Weights of a small transformer language model: untied embeddings.
Each number is 500 + 50 x the weight over its row's rms, rounded and kept within 0 to 999. Layers, rows and columns count from 0. Numbers have three digits each. The size before them is the row's rms in percent of the matrix's.

# layer 2 MLP up, 256x96, rms 0.333, rows 145-212, columns 0-95
111:584562457464481560484436439536512421566474521554505606433540436532477434458521510517535554577471596445482454546557482505472545460608428453463508401465512475581492460485528484556520513555453524527454520610534423439491503495508466527492458464556513515462523496518643465483357465501516497512
115:434541491667579525503581501504461516461509487503480483512544507500499534591470518532537498489489595578493490553495499567538394522509564540608556541579497493518562552565458463505515470483500458542549528501477453504556531563598462435417510435487553603493513473569440452616534450498555513557
111:503567596537569383464520544459441475478447535464523423511531556531579541519470569447495466497547466541570441516504472482431425517405528524547500623568412533459547609556452454537477523476566469505503390440504516474470489446457522509399512481530483538504583511455500523430440573454481537496
101:520535571502497516544599563462581452560522404526489519493518551539539460477541505565503555499549504497546552539519411513497601463521457523517477547507468478527556442541460501633571489475537579519508549496467517401503463504478382439509478560549499598455461578543580532477412458412460598499
108:530468558493596431432490510496548561481504508527483406545520518497480538434420538526537528481490528524570617470572498432520528490477486442538455580506462502441529483516472500450475465593480418444465469424505520556482470467487411496480427550613606534487489565430644516529410536426493465512
096:429475519431526485436593481509594553517480550455565533497496454546513625461551499449506417484578568553478555401501414431548484536437553542413487492435460507495520535523478399400595446509539521467540500499439474514569555560501539542517460409513469492558534560445468541503558470459540471459
103:561498535549429510537641524482522398474499454479435609589545471481522447457562442385395509456477493544457537480449462547481527584486518531500531511509562506491523470514353442534574524415487546507550467547537541555564552540474433505518563500507580521434463472538533495472492495478455564461
097:506428476397520507552484585504448445513413516493497565513490509472515500520472543512496560572498439550467475515508515489477597598556483433547492497511491425573507489396500451511445454579563578507394444637570511582504402505457462500477489459514499489522475479566542542446619500550522496417
091:573509529597495591585492557525544438580464458419555466527534556574494466495473594495531532546499514508585505535618548497519475496497528471500446499559515521475482632487555439513501532540491602491506484477594487553544485531503512415526492563539539536474491429597480508452583535624496533577
109:574524511538469469499508478557520555493514491457534525500570452385545421429435475448460597379514488524544463405533443511591458569463518475540510575512442455546519518549427419600461578456466553442521539469535485594521537566564423488409458508521443523518574549457504483529536452491506528477
105:460566455465580553516465453476473493579506414473592545552501434495506417492469555526502599493431528515490549556600476483444467554440491512459535510493431542488504434564425559526597529498492572502546508549390479394425520517447458555437491514551441527452464433495590451418443498473506502438
121:480500616495504429470455524524533514523577479500515613513426555565530484538418527539436555485488502385600526591478598508459577485451461505494500446506465556521544546397483456473581504509576481472447413415505568459490554577496463502500488521571537435497493452579491505475529593486543513561
096:483567533578469471455488487543449423594490385454431557479455490497482493387435592523448568504482525466520594476544520558497528559472554467452504536463499470526449542443422495556579618420505503541454628498493504490544564527494452518467461576567517559533449551490555462523456525501414469499
094:461547522602379510590462563397463544505465490480487502473481489438571532480459485533582514504483530502521554528570446488571545421535431489501554439550512508503471408487456530494457457460431599610465533484509482507472538415527434533464472484565516504461476482633553583508402446497539564489
096:555568553450479488567537529406482480534475403468426511616577613512473518550507414445485477429460499506479593472469461555476468468474469591496403554540524405533490434445544430499543502515486517529592539480516585584507576440594450474467473453493586518536518549495469516491505513471442515484
103:475490514457525542459460500569516496546466451492531545597583476599519428523501535491462547515543493554526499495548482580385533522482541502514413447532445556449500541585598453556538564494504458534483493523442570475519457597345560484503537572500525549470515509504552572378527526554546558548
103:511471506456484476556506522620459504541459394561501461410537536485468548578550602453523438511557523544500535478518474510484485486580470536465386464527509522456412595466545562448525506475425562451551540489424585541505457468474607541513532485499453493540540402444507556482570586578503442495
104:501541547483511529420526510626425425534544485533505592508495502583516436457523491527362609418502521531461471435516577455493544505525517518419484529556491487481506503488499476524533449476504583406531512519411577453537580500520467555528491439583456348485496597520531542470519539477498508472
089:448529449490508598537393552564590451588503567409514528498601488482481488510476509508573469507480528457456526540430472537481542556469541496551526509570434442577588430491515513480478569567576530519587510445540471571450476524559488522418522524470593515622586543516489462419489494536504547498
082:475620536460561496612517430457541457570512554510483574464435523531428617462424475476396453462455499472546481579451500536545413490524489468520560488493486457538571411508547485472464528509472567569569535551521441470483539507502547548518446513526523624456496503554459503439544481420470500395
096:596480479524529420499395474520531489558476532444449539502466470506508442522436495446600535471401574450485557615520558479507527490557468437555460424459489493600526556499525537509487524575484431583504538478538467514607527503580474502572463563556477476399454537543468557492510474496521492633
109:501471524530547482536529469496548480457572495561492582471561539503471605563575516444476421552503463513531521392468465561515482482618500529601473496492540520461421426553507471479549457509510483486563493449493585575498591526535598446461502377524494485504556479512471546508559497595388413503
105:543529567508517561508623493526516496524519511540468546525587601553543524578546593502518633576532535509503407545536491534519569522495531541581462517511540478499535548519518479580517554483478544596528487514512522529558493566537547477520562537620560586536513576513514531577542548583544563571
095:523442480487614561481543398443474595540477535577509554509517490535464496490503570486549548453419611505428548480549467394502526482483530478451448501523482468543439558467449581524480457541548590478478512513448424427491588466534518575572484529455437549514529486518488462499439493377603544512
111:510508619470446492514552457546476465440549386546511506599540514519475559535514562415494517495467523615447552514426468538427507545408483578488503452410466482454488491546478466476597561454437563465552486470449537498549505549504476443459457467489477574430466455450597556429504597500499442527
095:511516515470453466510579496541535491480464491461483528583543439441453484463529499534413412525498553494409536548465432473464576580554569581561495460439498471539479467513571429540546563471593540402434427530479490450574515520463507442536419449427500513375505461425561508512552474540586445497
105:439419568549466548633501553581542428497505494438539485530424453517480531462481500544498453493490459540533440548529609471464439450488474496486479498564473532526520430459503418482481499464522666551483443589576474450545474583517529542548526522517482560438469481611447492415512515581535505535
108:479493446587478501609480534476534479536462516479545505482494531492459413490434483423504418528515470507532502505508365458513480584471500520450495583585543510529528517543513360560495540553485570483585512417522467507563418514403523464458454571429499474462473429500458480397431504395461523534
095:495484533553527581461527528533456538562584504511575579532508585554573492593595599502482570538594631506478568505544471503519499510538519522544498568481536564510550479493544462527522558443462509579552498481449506411506566539502464492596529487543492531377516495584481535596468573485538496534
083:385559503546513530537609568445500494513526495555527528552518429506479568479463394460467468549489494591489447529544517445559480555563461530445473536485528402540429560522488474457417526467495516414540527449524532486419485379532536555473559419553562549520540517442607509461426495431529545501
095:485471456498484508464490451485459463571476534502493492444487415423486599629519509427448512518486492455531437452514402578462511438568431468617546502479422451431493519505481561601458492561457517591511599501531487594564528440590478484470473454506576510536565453601490535506471500491516459519
106:456496423621500456440539557507456482453503524544480488504473570458460426558490414496499543508591535504525364475502467442641556482544467509482480479484485423458450437572498656612493495498476506469509558521413513554480450486519553547575510469489476499503435469536530463478571557514486501432
103:506500614477558579550621512466569471543491538554467520550571582495477477594507531528538543621569519556585500537510560519522554566514530529591510541543552564523552542550540500565512508505539549570525495502537531523522494529580556502481518554568581595528589544578505530532468508559522585521
090:501488591530541590525587565496550438490505379565502534524570570512512553473530436549491535476543533531519564504522520494493462526547418478477565502559426510493587500467440474468433553519541588495546358505419428443495496497507570525441592540403456505414507448521500514449439530500541441539
095:471483509452447482470457532561455511466403523479555464446452398455543481508462550523543531575471578548472509517580494516535463513562446467577505549475473489526576448505521577488418551467469476564505501495539518542504328496604516495488499536580534467408515462619427476427455406544511454475
104:527455548555485608531642538482562446475479511464492555543550453519490474457466463509474471403505395505468601512452582522469493512466528483594459513448541535561436452442532507525498462422448548530490541536577547515610491525512571441542553472571441510443507582592457422470560469500514507553
090:441438573482500563466476543445513488502491545574477481507495479490505604520537470515539507456478496522518513486495543479508542369505516483498489429493520449607470508547508558407490360607376495518510518480524563533475393380564486445439423446564501474525566587523483572422462473510506513496
102:454527517513507549527427495521490544611493546491494533508461491564454421500488575466464570545515482498479516466574495455581421494541563461451505458492492550478452505546457459453532500502502637534604366449500534414509460470467587595473555491469464535549556540509478412536495524458644462443
096:526549552579432446430442559471583425425466460510509467454608511497544438482488495504522535546490477536472511507535551550420519428527528434497538490494527595494472542497462515506606512422530464386528399479467467458451452419489517525596421527582506498399464488535580469524488501566502412550
101:482548492464528487560505514373473556473439509559533426533435533413498596680451491438580514512589532513578482545468454571551510418515497518616518520525534434473551445575503489545512496560462524511512528491489493524575444509553468517468433516513495589499499536475569445472398488499505475453
112:467543461429505492540514586572474501478620373519505612520460425498437482430531542475450594517570446528481615482508557483519564530527518530498526406484453510431513448556501491422545441509451492467520502555438522448511516516402536541501492479478468473553510476441568545389588420517508468508
098:600515601545444522512505452531666487532484623447561521463552539519508514509510528406576555521561470514539384495543484489573455496494529531543469521606443548451514502503555431520511543471473500542542533477505460489580566578529541454545542499380451521510455513512479444509451427536559486485
099:486493535493493595510417413622556451419551457446592568553487511520479559467540623482512478525476554493534441517498556512509616613535533529513503472452466449444492470544555529442577451508559540482568495510461492443500468628483535528446463496528503532498499558505481561529481450575579417488
094:535541485546517541552529621598514516596495584485547547514553508527446464619538553631540599496482499539509439564566554470555545461584528520507439433503483556557551487565527485543489513571505533563555528507489525522537533451512497544493508546495505488549525542412509481492467460571470619602
098:499472446484548560477507521472445530529462456502529603576448490407516579493455472576543532532555462420462502499448477519575543468519478431546493504382536436495519411458485606499481459413586513603446567414548476532476525539598437472476472468634460494487467507574542523506448473514525519490
113:487481507483396568629432592471422523520498576520448484481532450457462434452474402526468548515497545507543527457545477603507499513440450488540529494549535475365508440520474508530458480476375567524504524499508466527485470549459444524495427473455550503496497425600565540402442397504497508527
086:476502464522468507423526480590407421543592537525534486501626532489534491528587557513429591583501457518527442413521419548487532534583493508479435460562518519484389397491472575552522476471428443382523514556510448470542485457542459440506507463538506477472473460514545591440505484542477516466
107:431449519466531573537527502480365526443502449651516481568488430428511496452476473511478534523498636455477548463461441508551488521479493560524489573389548511484487453439431558445532518472486579481472495562501479499496596493438446532430484485503467573514531473428490572527525609426556503530
101:439492539534459507385544519523462463544494432497530557562567619548522489434501504508458530490484510422566607463501508449497426460541522509506545493462530523524488519569462416459558491479627566495508554431489607468453512468578461451489392565523495467461606516500496418536480554433460576535
109:523548498594396450522405542539553529572470551506474530476535482508471482444568531472509476539467506517565506507581373597437429455541534522507424496626544427539508496468496495559438542576438506573447456514498456560556557446456500474456494509423520481521473443526580487474432502593500408503
110:519539520461495545510411549496548535485525483428489545498553435555507469512487591539534532611454567511484443582604577587526599523530544468539473515478554485512575491570512486517532564534496527570536532563631554495524497580512507591520548537546524450475542474537428525476435471575516493631
088:511520527502610543526571566461395434519453542550551504534475434440472472558511478495461492507410517465422449465481415532592509531524467529558535559524529523561429444481523600412556496469455470483554457540575543562519491486470430553401530478556560492563536469492516478403586548531451520406
102:491463542425555526542510460482554525451534428541499556555563482540345582486541520477455457505528528436515642485451475504500447487467622520447508414492474582513497539496537457529506456527472503420521453458443532536621525555458520418490449529399491464557472481421493557451523542444557487527
095:491442472477537555482433545533413508460472438514500496565560568440411587535582584487577475581547484435519576497457589548546479456523483557520514379524492519483453538494495497583515509516570531467455485478491604481519438650450486576517523449555447544492500459555537499445486505557581530487
095:461497471542532559486487468458420425483480458493552498477480550476439633549508471539483637524512465440449643430554567451535516478517478498483473456483596548501494477445532494479543413563543509444424557386415484525488566450450406490475472541526550454566505541529463494467499548463537569468
102:438502435588537483502482496525563570520451511459528503559530485520485539518510570527534548504585545579493515610471478464571504510557505464503501480547395506568538466573514531499513504495462480500499541553487398462605407570475354586447494473469445591499451445434470499527471411540607474466
108:490493609496405483561524543466464526520534427496569509517533470556461537571439469430492513531453535555458468515455514599432446511429520480611513575513510430453562432556455543589472503441445461506362596457500512532572518463462457546414507507528610546472511477471480557510518554544562500497
095:505537490505392487587486560439394446551510536537557615499602487485503549498482453515502546438507465505465472514560546564511463495508478596549527490481612520507506473386542460550454465543502542577505516542462572574532501437474447471443529572539513418592545577442489515449455508467520582424
091:618491422569510422528527469494521478482530522411339496470492519459464474475543495480493497466555504480507532588578477456508460522484546604509549487486566448483559556576428544515586509599460442518468531427456486568483529465597568455486460492580565467577567548474537513502451496489538583512
092:488481492457466568547529423554550487534437523381467506418612430491458441454622552443520508506661493554545488480542485519435447481533537499462558442562457507518491443525475499503486517464459523551551593561486524474526474476510456501427439475452452439504585454470442495468403420525494476436
098:447490557535611523510494597526431479572468441554531416535485553583479477614511446503493577472484486498524441526510511508465602494463388482532515512583471532463518467545505517480490568589518505442534418622484539445462455489479505567478527482496645449504534485488540462399511503485445578506
084:488474495508563551397512507492499524472561470456573523499519587423471538533463487485450531577528563501475458534569413484595444514451454538594522595515559502476562502474524592472458482450512465555515564435522435626476444565598522576541490498543533471429578469577416429555463499530520497494
100:510475477569496547499438482600378491424500509422492435536415498514615465514475536517523520536502541480576449419623507467603566464479532510509465587529498573469506498493471473458494435609562419554529447503506528543483446443517479519472532545557451423500522550604444515503557510448436463524
095:567501504506453611533642514541453497572455456462432532497514494483532465490541540442452516511473517523547470516508509501500537508478512529516478520544544397450489487505499545627551485469466587578481510538523618584572452453550461503472458396608549520468560567595427537478422485533462562470
097:469492540526570488531424555590560486513453541462547428442517462379498525581537498530451418475575500585419503483457574597495467431545485482518462569535504512555414482471492457450470461489560457458622525487482500545396462497543530507518532453506544498533504581513468510404503491458441390574
084:503546498391504557559530484527525549532562454499518469497511433481512454481498593479573586552431602539524521448493571533431479528532492493526499523455499537473483454508627493471566563534533514484495519531533599526521420556592472537464447489608512559467644567600443471547515466520569522465
111:502445529511496493449482451565470496471561435523443512570408556595457480487512530441528545413487516506399484561483530471480532531555548514599488535516582483492493537487513448433539512490516513474484494382588567558566509612570539451508500454501524494472449427534430426547606550574569401525
109:444466539451565557444540463500514419401453395594536477517541541476438531578538502467484450584547561584568453519450448489458424540515448559482484540513483495526511524526551499525489431595458559507498396458452472436549505544491499449417469426410449543461485418485481536470594490433474439488